Weights of a small transformer language model.
Size: 14 layers, width 128, 4 heads of 32, vocabulary 17833, 7.21M parameters.
Training: a variant of Muon for these matrices, 224M tokens, 13642 steps.
Each number is 500 + 25 x the weight over its row's rms, rounded and kept within 0 to 999. Layers, rows and columns count from 0. Numbers have three digits each. The size before them is the row's rms in percent of the matrix's.

# layer 9 MLP up, 512x128, rms 0.284, rows 182-288, columns 64-127
109:507498504491513503542522498475492450512507496490518492472473489539481477524489517487515491473515496505506492524482527461516493527426512482483538512520525509491508549461510469469498509496462535
104:512415489488538506472541532502513539512492511499523495505500515487499501497505518500506522469502474551502500472478537442483477501464500477480553508467518488468508500489481532475520513488510527
099:489464464483484526504496486491508499506492513456514577479486490503517488539510475486494499470478505467519477499532507465506505523472463518518492556472533480457481490511505485521526487492483501
102:493503551459497522538506514482496468507505520472511498519475463502494496483552483504558517553510492503510499528549473540490526493441484488528486487489495495523552486488480522498546496511467516
109:505498466472489489534490530501496498527461511504491501492504481517508513504499497508512519522501461532434440495507485488535485494520519473557499496505539509525533491495480473477473485535425506
086:460510480502499513492485459505517493473474542543506488507466517480504525496518511539488504499511549502493484489514502481493521465510520510471482507474475527495506504491503516509575468522481519
109:527496476496490490522485474514486537470481502531521537502522477462531450521484428530489507498537547490479496517540470509507510490466500486481506511475485502501492508507502503530500512563511546
100:476513522499531517528492469468549498497506532509497501505506522501530493506483483465481498491506526464524481461483469465499526483532465464475509481502473524514486504494468538496456471525528500
093:466506489463492490495532554508518483502512499477487476516505461537463504497458483501506479488474510510480472512487553503542500481530533439480485519462453501529510510501518462487483513506482485
097:537455490534510524482494525485479480488487472479493541439464460492502491481500482477488468504496523512518511495529491514468494456476501535532469486489497497532430510532486513466499488518475500
091:485500463491501508458533475491518511499491549530507469506496443544456495501501515517492529529482496534525554498522570468485472539500459493511460516505531490508494506481514516490489498484527520
097:515468481516524483539488505469509496524502538498512521498504455488458504517475512526501491485513526508498516509551434458518511484464499482516528503466482537519488483485477525545489477530534522
090:503475478445494503513493507484478502478476516476521539495484474502444492506483490447498535468508518467484477528492518487478474501529530520486503536481499486492474487502505482465506530470532526
087:492492511463497527482448495478481506505483533511513509578466524520495483483496490510491491483483514494473510457501489464450457455545516514509496520508493525501478495513529487489512519488472535
099:490485491497479508501538503499505542510513546525489505520501535501488510515484441516516458521492520540480499503522514518515501487472535500503488487542495493514542498541535541490506510520464510
093:456561479502515493523486478532499462546496505527501520496505522524479502535519476541537462518441516499528518507503476475511538459491513486525517503488525506550483475468531499500462506489532526
107:521507484513501525482500497520528489499483480474523485534476481500503500544481558533491542537478487485453522501520485485513537486531521474511486489471503478487489478474479510468508532507484543
094:493504541487483502460471524462488518521483477478455504503483537515519512469488544528533478496465534499510489498513483465510572494497531504508443457529506493513530510447482489459548494502480504
091:448485535464511526490514506509456504517538490503458525486476485478479463479536477493495476493502496502492520518494510502496469512488505485471540518515508514459507509478498418441510521507470463
074:494531508495514463537485495483513509477560481502491528474517533496508501448517500463442489504510515474519510545468484508520445526544506524461492469489491496502472514533494524494511526494435470
117:490499507491443469481521537447504497513518473493535517498526491525520440524513537510502537514509509490459465524487520490539488513501456484489549471529517503482493511476510524486525456476458490
098:509485531517496499467506485468510510524500511467511517498541497560466480520509540541510499451524533467491487462482495477495470471514515485543522496493558514477514530508534497496480515500477488
093:511499465500486483531500491478508501491477501523507531505464477539477470457497496483583493502502528498506495519475520490493478507511487431517478502518489480488485535526500497539574532527498494
090:501493466477494501520518510522525489544507509549491476513482467478511514514464496473520497476466488464545493498499537492540500502474473482549496506457479469534533478490456451523499471485510515
095:494564544474532520517486493485508503529538488473493510471475497525517476464523529494534550516529510513489520510522514520510519525458521483485525455495449535514472534479530458529497551511467472
091:500561476519513513537490549508507529531518529558500488452471514480523461509485514524493530462472506498490509520505503507485496466529526517479517532511510469512533486489457528516473510519506525
077:506490484487513450519519510521492552492471515485478498504504466554471460533476503501553454503509527481489485480514489518472504514509451479513525520479519543467492535499539528531519538472438508
115:513461475444512496463504435528509498480492509475514528484499480482485481533446510527499474509506489529510484543480486461477483476535524457490510488481453500470483459459525547507537498528544541
090:536492485513497577514500502510542491477503475488501541462464479456483473455475527515539454479516479479499500519531528521510456505517511486493485506494502480493485487509513482480547541517479529
112:488464491476493497495518504508476483484527503429550530462495497450489496496477509504476503476541499504491498518520538498543502503479512517505511493510530490490492523569498496455484510549499520
106:519501494511489509495540477508502507513534511496504535533515472482454488520498492495512508518489490486518468499481497493485521464472499427476482522512524519495513476485486519512537474437473498
102:541508546523517479543523498501535505502483488476477504521513471527513495495515513498502523464501489467536466485480451542480524492464495495498459496497508452519522506483509504470522469485469523
113:480481496506527461533481536525495499542483504508474523471515524523478523501508501524551554496523482525487505519487484483489465487505494495490535534513492502511504535494506506506510502489564517
083:490494476508496466508499534508499476532522517502475500480502509459525499482510498523507520513509527512524530480476496490505498532523546528512506458513512479486462455520523562511466507548522526
076:529494479493493495477529458461501514511491517498484503515482525477488453517471487486517478506513478465533476504504485486503486505521501473474496524469473539535450455506483478502513473505517446
100:439495502487482518509461536500505517484503493493493507517500463462494477533484545486469492535516507506506498507501474517507475547536535504509492508506524516505519502496497517515547484463502525
130:477489486497484485512502488522457570502498511555464495465482490466504480506518497525508549531479487542464493526530534499493493529527487485503517526507501505472482507479509510502513474470505541
108:486493506521504494539515465503546534479504476467496509523521448511475480524500468517532476494522469485487466477486479481529522516507492463509519496466512481478549530522465508486524497512486515
087:501486510484474462541533498510528527543499508486505511476477501488495458506550486502498488503486459437543475492473528501467521478517496499418515474504440485462524492517500528504480435468482470
095:428504522467504534478510505460478511516476504487522491519532511563486452514507506546531488463475486513482508474512469480445450498513529498478494537478522475559512487516507523491487490492491507
120:519509509460480507507488493465497461504513560526476503495486479513531525490504489496494534505546519451496525470473490513489521466469483473488506485526528517510498490485549468490523483487508508
096:525476512471512503528467475477492554479503516472454511498461485480469478495532453511509488497492525495525528452495472486496473522506483487514517480498497541518534518517490531546521509478520517
120:460524503508512491476538486521515513496471496492538489492507528475485458547510502499528452519505502487527515465493527504506480487495543490512558487511476522534474473462513505512521507476567518
104:516523459488514532530538477505563494492516521452503505494508496488532520433450484515527468503507480492488510484517467560465514473505495494512471470525506494512521502536487490499494525479467533
094:479541510469490500475477490448500559506514477521457482513509517501494488531496477510550482479465508501489498503511532486490504453497473513509511503508486507486487511500457528487522526550504529
099:518522507480473492508501492476482447483478533495519467455495492485515504505517505500529500473513439503523519454495488518472523469464453495490504495537541477532499462484539504477508481532519505
075:473498506495489515500535529490503472488496473477494525474527466512482522500497515460547502504524491475505484497528499517476518519468505487501508539488545462524532506513492541492486529498537547
085:477447505495502475517458453471465503503472489487538496486518524500495535516507541497516475511488552521575459504502471534486473491471562478500544516537541502477486541491487533535515501544499500
103:495495533483511508483479549530494515480512485541516529475510489486506470491468464487491507499462436533492510554497506483518566483468527532471497496449528510517484522510474519483516485519488517
122:499487549500501464468516515501487486505504534460480487521482485495471504489508503486496504428487511481501432494433499501537517478461488519464495515502501543492496504531495501538552496523520504
101:480464515500490489488499513496483477475518523483484515528470505491494490508466507512483526515527495540462504468523541452452522513478475503493490495506477531515506551449463501487496478476507547
116:477475509536500460509505505526516483485500477488464547488459472488500484525532513514468448470531497511508495510485497465549501533466489517518497459517477478495540459515488500508522496534504510
075:466561505445478501518510468497519529460456548502471515484465515543533470496527509473514512532508502456526469465481486487534499511483539485499503487504506535501501483508469488487532515511494475
097:493438451506477528449507528508525529493463506522471537563470502527519497542484535508455539497479465525510502478496473515503525461473482490487482472490528524506495465492514490485482495531500528
117:529498499522496520475499511509494521527545525497457507523502499497506503530448489516449493501478563526433476528514491487516509473449525471508494490491509501480536472513544474519495521510472496
126:496502474465466517514419471455489485517540487507508507518487474485503501473532489480456457510496493472549495517506511494509519459503501491535507463479513541473455481486513524507508478492518489
096:488487495494475514476511494504460525511495494497513515488472457470451485471451526514516531520483457499484462518527512522473491481533467501456473507503526514490469444476481498501484526508444540
094:518518473493430474483494481543531475549501481531516507503516494464538514484503536509485489467486503513497511539525505446538498437501469479529471463501511498523500518512490511527482502515475515
106:538502450454521473478507481459494509494525506524492506537555483458446483468480468509505502481476501549490513494498523489513500505481502546517533489500492506515536469476492541541503473476510480
105:503538494462475525478501491493476497520471506525498493496495515461478495528526509541511500548463529494503461473480514519500514505499491485506521507458519512489525530502450469500473501479524507
095:506470488513478518471530480485468476475484533542450551515459526509521461537547501499497477524540476512484472467479495489545510554504511507517510521520479509513484461486522509506514489525508512
098:501513500485465524557519482519524490522507541471494522537527490500508481463511488487479479479506479466528481526512472536523557495511537494433464522487486500501484540537466510470499487479504492
104:484450491540496465528521539532510524505487541500475477469470498525500518477481525517482503442509505527502463469490505480459495536526457496481503476497514533519540483444511546545515452467478552
094:488521461479480508535546504558475532520447500518516538507510498511485518491518502498521553503542523540519491466506493538484485499547468463516490488473482491490526495506543469512555479465509519
111:480536516457472517474525484473529513508564521484523534504482498500476480491550478495535490511485474474537529520499501476499486459533520515501501516522525517495449516514532506464539532504518491
097:507452519498498481557468531487505496543512538538538518519523536499502496526426534516502494508520472516503466467507522544548487487541526494469537497472463491510498487497503483503504483488527520
106:535475480479462508488473477465499467462484532482517525506523463468458490505550497509530502511486522481520481460534503495453478489498464483503485470528491511496515492487500508482523514489476501
103:471501523476504514467461510491494484489547461537466469475524424439482489494456518480513518483490517519515538448465528474469508455472497452484493531505520513494502549510484479462507519488512516
097:521518466504460477502509535483521462499543482476507487557477499517507466492468483478543486517474499510513482457489541491509498484484479506520487537481488500542488514516498491499495493531534501
103:523489493485481496531513479512546507517478452476541468486526482450457477461554493500491516498548513479515492529504515519501475496478449431523514491533527522501453476468501514528511501436512524
090:501537510495531466571487500507477537504498529514480475507503459471474455494458500474479514482501523497524485520472553527545528488503470434501517458536485477494501526496509520478521515475463487
119:493510502468503490500522523524493481544526553512500492516493498493523485487456476501458527498525531495465457508473511503530468498464478513485513477501531516484527518505464493509517472494441475
081:506463480496498483489521495524531457456412502508500511463553517502505511492499510467484542534496488501512491482489517498490479541452491508461512473509527497497501479514530493526471483531508506
085:538495513501472491530546485525561560469487527470463490527452498491465487456542498489518508475525477491537483477484524487469556531508467474493527496464483520476527460491499528534481498495523515
112:502481476480535484445541494486525573541473534522515540520517514480539516472505526495516502501508490513519470514482498515488507479470513507564500505476480493487576506523465502491495493499506505
116:505492455482525488474489469438475478489507548489503469505493526484503523483496483531479502520519530484522472471511452501510487524511535470511509507493510450523514507480496512486530470503519507
100:449511496487459490514492536494466455517521499494452495476499467475479499511473538451494497470491486470520499491462457495507484462472497474504501458497472486512469515496548534535510518473463495
093:507502483502482515502518486563511487503493530493505531461495525466457479516513473463477518494539490524504505496472498507525527478527450529554478490491570476484495539550480528516519496468516504
083:507475469481519475523495525503559483510536500485516514502492441506457503462512490519517480467434502512539519480516530533463515490437491543466487537450534512551515486520510545487483494503538502
084:463512506520453438492494524519492510497504472514485486472520488505511538495519502516468515556509488469536516464475497533468475494493530536521484457515466491533480541543498461493514523507513493
114:509501522502507528492514453510474497524514502480486549456484459434491483537522531484525523496502491525469515493502500483501506478519536522553505502531509481486468473528543441445518511489516521
108:472473481494474537476501507457526478488537511506529507483493475444502461476524525512500555487505496526500489553481487521464503483524557504481517466519487517524475496477511499478516445477533488
103:510497521446458462491473508469474519485522540525523549536494497502462483501475522487542485468492477468487489538513520487471505494508451486519520520469499522482514488500464510482532523494489536
125:477462502490497535476500496530559460524530478464518513509476484499493488504476481522509485500546482565503482484496484529507492512449501455499455489504474533536508466505514497513491448466488483
104:446547528506442494442484514478485466495501468491500494483433523483524497520508513514491516514501532524505518485497550519479520465543542491498507497539487485535555504523510509535523501507524494
079:501501466508506530532519475486505498500523471525478518513472475517476508486497468468494518512438475488485503513504519500506492502505504537511508488498492513507528480510485486504510545528539495
093:476497533511516498483499492483502471482485537505491465512531479514471468524496460515518474535523546528535509491537494512497553481472494500484492506488471487505517497480476484480520491492491526
071:514475490491504513492452541513522520525477534507474507501500472485489530494491497527490483547481498522523490506523484492541489529499457512547522509513487510524463527512563464513486550511523521
115:552464476479544541500478511467497518530484524514498530506488491481457466477487510491471476528485472511543534501517475520508486496493520478511481492488431482501486524518508497472551529473467455
101:519439514490499494507458513482485517516508554467519517527443527497453496468473458496468517456512541514516532536518500497481495492534516503519517458503481527472477498506500501458541524480540527
095:505549464491495489507503506536505485556520540510477500491514529516493451471550530522469483521523486471517519504519465503492506539465533509509540529524458517518501495484472533481512464467501489
105:496507483440507488478493523533496478510484511439513475532482535503479469487497533536497510527562456469495461478509482558510495488473497464499494528479483482508526482468483549496511517507514521
111:511460497501497531522473489486522459512501514489508481545446485472503471499485530508514507503498518505478447515488480467500469481497482467505500535457499499482505502471482554517506487525502505
103:492506528473460514487506527500546486480558521520515505531527524538538481494498513521510532511479541521471488456494468450471514494493536507507477513537523502504515489441541483461459503493477510
112:480511523524482515544531499477459498498542491501485509502479472466463473545533441473522508523518516457482482497523499514497498534530531502423497503491525500484534491500511495470523501537467522
110:478559487460488512484527488514477492549515513508504501459505506477491469522561527539461521476511489522498495511533498464465499425472517499448458503505509504495506513489455500486494465511502495
094:508517487477517485512500490484536503499518460522530483504483515456507504503530487584463523525517521549503460498549513460508469507490519540502551480484512502506486499507503530530512489484476472
107:503508487485500483470485489510478458535507499528495518498489496475520503501526484485509522507479476523537464491534496500493534474525534478480469476472446507499490487474530495476529509528500478
078:491495503535503509523514476539519552487493535519478471497549464500478478512496486496507504523480514555520529484531493491465496500524511484536508479523480486503473514544495506500510525533511508
098:522542511489522568452482482487466499507471536478490501514504528457489478515516472474501539506507536528491470521510507458490526515550517436529505452500492533473483471486511518531488550514490517
109:486465470465494503506524522501478487497522462515516475477503479478464500502460493528553504457513503503493490470486519524469555476486509524554534474518523503500533515483509513482494443503565467
101:518493501490473490520530507520496514483474564520509486477489521523466508478474498490504537501550485523492525470461501489508484506497482463567488479509485495491501511492534514498506463523530495
102:486504516512479513530489520504513506501514510495471485491489493546500538488506510527496514461487474449493451496476488542551521438502429493480477463490467561522478486487521520509494512511480480
100:494509465429498484486511545533519491523504475514495469489464492457522473519548498508503530500512509455489480502549514503566549492559453473494496513506503470494524534504508514510488505494520465
137:499476517492493500481502483510488534501553564516502507498498458468449486499529521551544561509544506525519519536524502500506523465497495511445508452497518510489502529494526490478503471524493497
083:519510475522489510501501492497480442495503465506484511496517504521553513480540501525533530517468457506501540496505569478489484444490539495485496485520492528512431492549551499521509545496542488
050:469491495510505532570501535511483496477456512539450482519517520538498529484494512479521444528517465503526502474525490525508448490542480471506512509502494516475517491494521461520498525459481472
# layer 9 MLP down (transposed), 512x128, rms 0.184, rows 182-288, columns 64-127
137:469524515500496486497497523466482478499507499503521531469495501482490501537485493515487471488475476518504533491472512476482522488476457508500558461514484472494534464532479535503398484507488516
095:452484468510521554470497482484472484537510523464530499523500455496457494454505535477488533515539536477506516519508477521503522460519480482504501525527465527544490503483499526474515498501497513
104:446491514492474487522535463478473488529528482534469541508470516488481450450505483558543496511491490534495479506474515519527544505512504507456491485510489484501534469529527473458553502530488480
106:493505525463527527491512518537565468484507464470507515503541480570495502507502493486552514516524517496493488515559515486518463502541521495514451544485473514475481487551507433501467545544458481
117:565532487480524485500487457511481542546465483505527530487484514557513541472486488478472517472518465495458551449502463457505506458484490518500487549517513468493517476481468473462476514524467537
084:572486486484484481490490508525496503459507505532494512529532469541440507500489521480502504467520502520513498464473489478490511490484515515475483475492477454506501474496478488473464551487454501
102:524474493501503553553461528492476485523527499488517507487462473509500474452525471472509471490512509489500478512513473499555517484484489507525530532533459473501475498514498539491511509531514472
095:488505518506439458472484493469476490510469500466525491547472468504462503503496497530496486480474449498557507539510492534474500515486514504534512465529533480512506521455495487498517504534494512
098:529467508505476475544512504502454459484475482510502497534512514488492481484519514531506519493530473487491504481525499495524488523481491507489492483542439486499554494473493531492479471488530491
093:475548478461511479500501479498534490491494493523510484513516500522501525464488514478500475485519502486501535524528523525524505532490491497544483503492487530527520528479469534484561487487481532
096:477471506515533506517503505454517493529546525505422496484487489501485493516487501532499491518503536479486506521496500520507496531545462470525538491495516512531500556490538527508532499529472568
103:476500523492496502498508508509516494478515493514478505487488503468531534484514481463499525524495515511551484489466517494524503507525499524483512504519488498510503540498472497539501517462493489
091:514495521537499457495534498466511521538508506460498498484479475533514454482522492503487488472497517542474486496533487541444497486468533435506516512477553535507493517502491519497448504523515529
086:532488506532498485516507532471503512507523491505514491455500422464536493522514538525530516460542498470511469553521479528500521519502541474460524485490525487470508514502484521483522494482542488
098:545502462503487503537451496488478499545504487490476522531439499489502536537495488474473494476541492481522504480480467533504548530516494516544484514519467463501520515495497513543526486498536512
088:508522516451456514476503498490504497492499495469531523506498538538525515535473509464516452536518494485475513497473499513447517503502469492511494484512519493489560515466511505506467462489527456
100:548523503497518476525500507494503487484517529527494504575547490468542498529495452451523498516519511460530515491479506519544534495555510481517492486507483457522521493530471470499443443484517503
091:488508466495507517457474507500499517510490497504495500488476476531510483467503456444490539509512494507496509503466505486499464482479522532522477469513462469473490483454498537465467525459478486
090:541516491473479465516491502512460461492505490456517510504484451515485442504508453497473543488515496528556478489491534489530497516503467476485491509500483501476538515494484520481531499513465478
093:478450500492496512464530479490496470492517528462501549492521485483499471490568480547523515510454503514517472454503519525494528532477491507536484487492516515519505501536533484512519476499483497
112:523510531495448477512496516510478468490474507487534497538516548499524523497491519471540526440514533496489494461504468500500491496531513503510553515526420465518494481504500476493513469486542483
085:528475468547482491500484525516455463501526476498466475532534524526492492491516489504482515508503514482491475509528466491476495493471487470483503486479470564490493496507583473490519508520472451
092:453522478515504564518527513545512505492526497536482496477552514521532525520520492514525505520491495497512493480523518492484464475502491511435513526513519509490494514521489487519523499495468512
089:511497455511493539501494493488494541468518477493547460492524491477497478514481504488498530502559492489496485515510516503503502481468496500499492498490506477536479477483514476470442507478535452
092:526518545450487481481556532520468455479481505527493510549485493579517499529526492514536476464498493455511509509496502536537502518505494485521482475533513507472521474479514504499459503494518516
087:518468464536521505534485489479490478497509461522517529487528476526497536489488503478505506445467471511478514492478521486496501532467506509540469469477503528499499498466557478503498452520505461
081:481517483508511512430506515494546477495508509522495549489472507502494470504483504523534504553525497501476512465526513516534521517470472483516487500488454465505478485534455471511538515519518507
108:536481513483472499504515518459435467496497540520519507509462497509488491513474511517526518442494495515559467475534496516467522515494539486493506495557504505557527525529537524515538493492495502
099:469513506516507501522515470503512494465534473504520507521521489457503470498496502532506518515488466510515493461510510502483515485514475522522521485490471520485502530546479564524512490495492505
123:552522519552514479513493482514514482542473492532506483504506484469527503518496466511500483484485483461484514456494474521508523449514525483501502486508513529479487517479504479473409505501527535
109:487475463512459482544470462497458504471525506507491528508470478506505458512456466478493506506511493482506519534498450478475524540491509507482524552521490534458565501502466464507501463480511476
102:509485472498527500551492495502527474480531443465462493446504482463526511493556507510491549482488471499500483517495457449502510486493504503489507470548507492545482515479522476481448558519486490
104:493536482481537473514489507477481485478522486455487474476504514474508527478509533473525463495475483497456483518508488504477463494510516527542494543500473508471486529514472463477437495498480562
083:488485508503500515488495489521518512536562462539513471508563477486473525531468483537490478492483529499491494471536451519491477485491508499534488536490518513485471498476527509495472496507507509
077:499526479522462476509505508487476490525482521482552487515482516476515486493487505497497483511512457482484496450504486447501507533524532479499493539481503515474419528515512490502426479530519493
101:504532494519489463480532486468476543502487524518498504469476555468482513497498512528466477522520476515473470499510468502506510505496480533491487481459506548480491530502501498518525489536489476
128:517513521471514511511485542517463473540511473504495467559480483463504527498528500458512480498507490495467472504506523517446519538515521522526492492489490497529512488479552476487519484503501480
098:488480503526508477521495555478484498506487479526491509475506520443474482503465491475533497523509548456497555471480481460491488509534507501485504539476508477497549503514469553546532459469488466
098:481502517504514488461473530469452460486510500514516488451512512499513514503491486485488504518472544541471514505479564480500538473472495530507502497482474504529476515501521464530522510502512516
092:518483520529512474529547491512486541522486484467522496518476521537510493449509477487468490477520533498506472540553459495506504511481529503541481513479513479526496506498537465465495500532517496
134:524477551500462495473475472534476479509492469520505504502471472515535529525442494473507505521524504490484508529521473481523487506498512485455476504506517493509505484457511523496397501469513461
092:497481515475468531549491492531468460503501514506535516505531486472498508498510473512515471526497523497494453515550511491496504530535510540493472528476493479527478494466480510522545474499491515
111:519488535537516503479520555477533482480440472497523474489505498519544533503487497489466490463515468480474521506438494497535559486450478500517474510460498542518509537520530471472550513514524518
113:497549523505510521500500526484522513505454493521482485468545495465538499504461510471502515519518519422526477512493456477483506472525511505505503560500507483488462517472527471478548432508520497
089:527483521467521534480496518510471471505499485469549519490498512491515522539523500447497504511498517497502492508468486487522504499478475479526501502480505503495432482464450468487464524495489496
097:502525490517508493541468494508520539467448486499491484511553502512492482482488499504517498506490526489503538504482501473451482499486464492527532511459464503530483504519501501527448514520519480
079:520505462460503495504491488504533525466516514511454528510495492465505503464483485519480488569555509498489531497487471515543487479545545462541523463511497504492478488525506494490534505501497521
078:477499472498508539503490500481509501489538526539469482508471476524465487524491489559527514523515472497494492550495485488475498510494514503490502499531504516511508527499491500486499487477500491
097:498468534487534481510465523509485525528531511540510442513468470499468483497509543512480546461524521501475504505477499473529478528482497498448474503458521472516471506524494517530523500513479495
133:512498472519532503499492498484483434507523450460516441525477506521526521499498506510526481500510459495501510493479520483473513516464503501465476513487546495495525470492496511534456532495513463
099:467570449485460479494521518490496512514493493486491459463514509473517499519506462466488494536505489468476453490532508507511525492473497504526512484465491472516468471497460531478474528518533530
107:524503470457476523502496500512496485498483463500496487530496538483466536520473499503452532487514531517509518548500513493490493508488497483483472467472535500491455501503479465502476536495496489
099:521461480523494535480464490530474480528518506524494528472519461493504480462541499500505529504462544493459547486490487480537477543531483534510504497521454503489511495482515501514495474526472482
097:517460483521536491487500523508502488466522454488505511503483521549486469532496476518501493505503518463511507454495542497460514496512529503513469504481536485518487484463483510519478533504483519
113:574428506529505484484470476520447471495498515459502461459461484498456546513486509453494526458470486502513489504514474489493530486509512515472473489521548493472490507512472516488490495507503489
123:533513481540470469527467517496470542469503518504523520492516441481548560536489477443511493515545511516506431477483481519514506520541501494514509486468477506495467526507497492507492485489519484
096:530506531526513455511502472505471469479493517498518467519485519495488529492470535477531523479466471484477500492506473510504470527534513583484534475520503500493510494515458471483425495522461474
093:515514538489522510551498500477519455480493515528498493463495511478544464474487508463464516471486484521498501454504479497519491510485505481496502518480531469531504511465507485506468487470508549
101:548522484492494491473477471490496464495496533549444517555494506520497506520519481442521494499532505482539543526472532539511497517524517510516471473507477521514502519517482492520507476487516518
111:457504508489484508524510505538510520476475500425510515453465477466521482508491471552542487510527518497554454513491499478487528468466523483487480532544516530563491496532501496514486504563552521
096:478553513520472525555519454490460483491483538500494522497471500477488530515459523526483492493499515468434465503521485499469454459513500496508536508568497481491528508529513488514491462468504509
101:563503503520557500532487538493467477541468526482462499500469491494505501507494489523518528509467490521522517536484542518468492510497495481471516503512542511484531500499528445525491487505516501
109:458532490541534533513477520497540502473511478490478516477533476486485478528528511524518506515463469499484494488472509458519518459512532504534511488504477499531464510509545492464521549532488495
098:455457500492511506511502472492478489525484518491535517484484511456504488490496520527482477479505500490470526529499501482539527518508536504545539416478509514530475516466534502507471515486497497
126:521496510506507516513489524502533509497493461516468510472479473472482521515489509526539520501495466455504468505472483456486546487526501508510478460481474543478498515516480501491524523512477508
101:492558542518519511491524481523497504520490524484519558483517496536501495476489491496527530520467505493493540493512521499513514464498495531466489546483517520498522494554527443483514477490514475
107:483492470539486484533497507521471524470509483506451532483502496539492507475485526513530527527485543471482471515513528523491501530492496474469510495533496528539445477467501484510536561486493509
100:462506554501484500506522501487506557502526524522520504491488536524548536520509526472494437529481471454473485531513460484522509515492487504509544504502483507497517493460518501467501531525533509
099:506483507452484439488482473501490501522466519542537503551499475462509501535475482501488551483480465556496508499505521473482518499461501527542466478499500488499466503472525515523530499494501498
104:489481508487467535501513511525511507524515519495514507473508495476526513496550511469477498507523491474554499486506510474510441480497471519480517538516470516519511459467522500508477487473497498
090:490475482490491501508501487471531508514524521494503529499467542551498509509528464501501497482523565518536515496508529470452469456470519497495526556496541527486481496506545486487492486522499512
105:479561493510518498543542516514474518447527482478472488482477495518507494487467524479540503475537505499481484523547435545487484508536478542479496476530472494528531489512542485480470495494506479
085:502495489495492486538519488486515529532518496496516500501479485466484453462489492540502512500506512478496485530509476488503487441520513461503477541457484549504514509494505538475496497494514517
090:469486438498499511480492547488463508504512493543517497485524472519520507486488469471464472470472504531499513467501485517484515482516556508469490508511511511474426464475484455510526489498526477
124:464532475512502516508513451512472494513484534480501534497489514515500537504456511478519437480503503471520522502526503496485482523503506543472520471543482500546519499531430484470484505480460476
114:521440513502534503487471473457471435514491494555531500516471508516500507506505477453535505454489485489520468521509510494503503512529501482499490502488496475484495501480506503535420471478535502
102:525475483521490516507507514493468490478488467501477478497522531533484508500456495460454504439500525512486521490464521478502467532526509526511561511485480462482469471489496490486429462483523487
101:493489520496475506501551521500469510482457538501527520476492513500489507504543504561496493467504523554440470499541474479511495502498504500488470526508477493472506494487461510491505478505537551
080:495528521511516530471511491464480508470527500501460507497505515448513487483456480496495521524537503506519438439496500514517534498538508504499518481517462514519501505479491514495476494475493547
090:494495516452516529467511516451496549500507509464454528523533529456497452489534477528494479515474483516475476485498501459475503523495447537520498510488554503502516469497593533485522506499495543
105:456505506513509463486516451464484513505484503480455488539494524566508518484528467507458509505490546536501497526525479516496528489473481503481504538481506497502503456439477526526504471504492486
105:534480454527492491493491486561483452521484455503490479488485524436501510522497491471532524463517519492498474453498475525498454535463450481499513508514501488492530473493475478496487495508477471
102:470523537525496519518519500496517504555479478466513476494515512529514458486484483517476543501519506509521506484501533505471482524498535505483536475541532470498523531488480494510468513526499459
128:458528509512511492505495504485532460481500526509543534465518554515489535528489481502484503458530513446510515484478485520508488542495498469492506512519514459504491521487496545526449519497500517
093:530509543501477528492515524476481512497489492505502506499500475496525525474510486452476560531427433484462491542514490503448498490514500477488481459497517486524512519473483547498480532516488509
081:526467498503486498495504517471520489470517504490520488492516528469494458508531504578510484478487530485522517489528508535515526492491477493466479471485558539479509512492527518506525462485499500
108:500471486468504466510488507503507503496489504460486502518531483540533525473460514535469502485542474473504492477462505461477469500560493555519519519470509475555465510500480520487431491523540507
085:476497509475515487515515462454525525512528521520528536500509455481484427463485517525477498473533499536493515490479481519455505492512495532446508489514525520541513508478461519481561462471475498
117:463523500473456505511498464525488491502500493501525469511500511504533519482543508554493505475528518479469498512467496465459460557459507482502502522487509534487454506491533502502548511509453471
104:542526512463478501533459466471465474495556551479512514549522493475503535507514503488497508502554490475509527454495485497511547538482513531469514503510480458506523481483461483491473478485470517
093:489485518524503502521468588535479493510500473514518508466500535544518482542517510456477483498449498484468486479486496458516493508507538529507487507546505507505497494518500496488484496502516452
102:477507498475523498507478488544495507515481478488527476540462505528486461530490483488533456457434470496472527522487474489483496502477472525498457528528471477493537441466482467499470498497497487
109:508531517511496513519485510506520449488489504462492515506522493503532492502512530532500510474519504490491507459466487434503487516541509545496514512539531476514525476497474485470450509476469459
107:500496505476470521495559539515446524554524485460499477476472520545496524494488493447513541492505492464516468512522499525524466503520467495460517504460535502504504475484569498489514503525484483
114:490518525493505525536509508483526488539526504487512511532511500483486500502505513543543486453484518494509490472503430517485490473531535494477473577467485508514515472482503499501504486478470469
108:496462508463458489558479513444488502514518499528490487488476493526495539490521457559478474450469510542473492497486506511507458519493489482507506545526510512494490468498513497502435503528482495
105:527517523488511518491456511498527500467495501474537537459502457502530508474524500473500518526477488500497539533473497455508513513511508503530477461527492487471472524545469470475547528534511522
111:512499502511515514493485490471508500496473486536520505500510517522521509520477524547489485518486486511490511499514434487497453516490508533453507463490472492500525502523525466478485506473471455
098:464484477471486501486501526474514497499547468495458531477482494491482496481495506549493509522513491514500519526441533509526472505493490532500522509513514519512472502481519499492579529507478521
092:532509475572509471527488494503484479501479480505546436469468519454518508516464478467521489491462485503526495496548539504516509536465485505466507469480477476502488504465518519508454484484517467
096:514507490481541526474515469490480516480485456512553455529492524542475475483463475499462493465528520486469495478520461506470531454470514503537522517513488564521492539526504492501488474500540492
109:484538462494508505506494531527498499488503494482485538522503495540495526470523484497529466499479474454512457488479505482504513550499510511512531510512512490492508486545518511482465503509481474
105:540505478525505552519494525487473512456465486482542461495491495514517488515511504470505522472464548512498555475508501491464460480487480509470509501516510490496506512475465484513445492494491521
093:507547506492434530502500511512484464507507514429517510538514499503490551543501548457473462525482496495512492519482498516535488459466519530475525495528534491508548512484436513466447502493486513
134:522509518504540526497503486491554468470464495485526471510455483527474502475488487468465504475510514517465528482479484517499494494506470524492571539563490493469442451487522463486500496488496496
087:482472487479471516504499485517542543500515534508506518511490449459455453488489520555486486464498520488509524482500510525515501549539444506494487503484497509500545528498508546499504512483474532
059:437514453479489517473520476473518518503486505465520551446498489460461437506526512573502513514508491531500492498472540514508536452516517465517508472479516508490498507496533505494577516508515535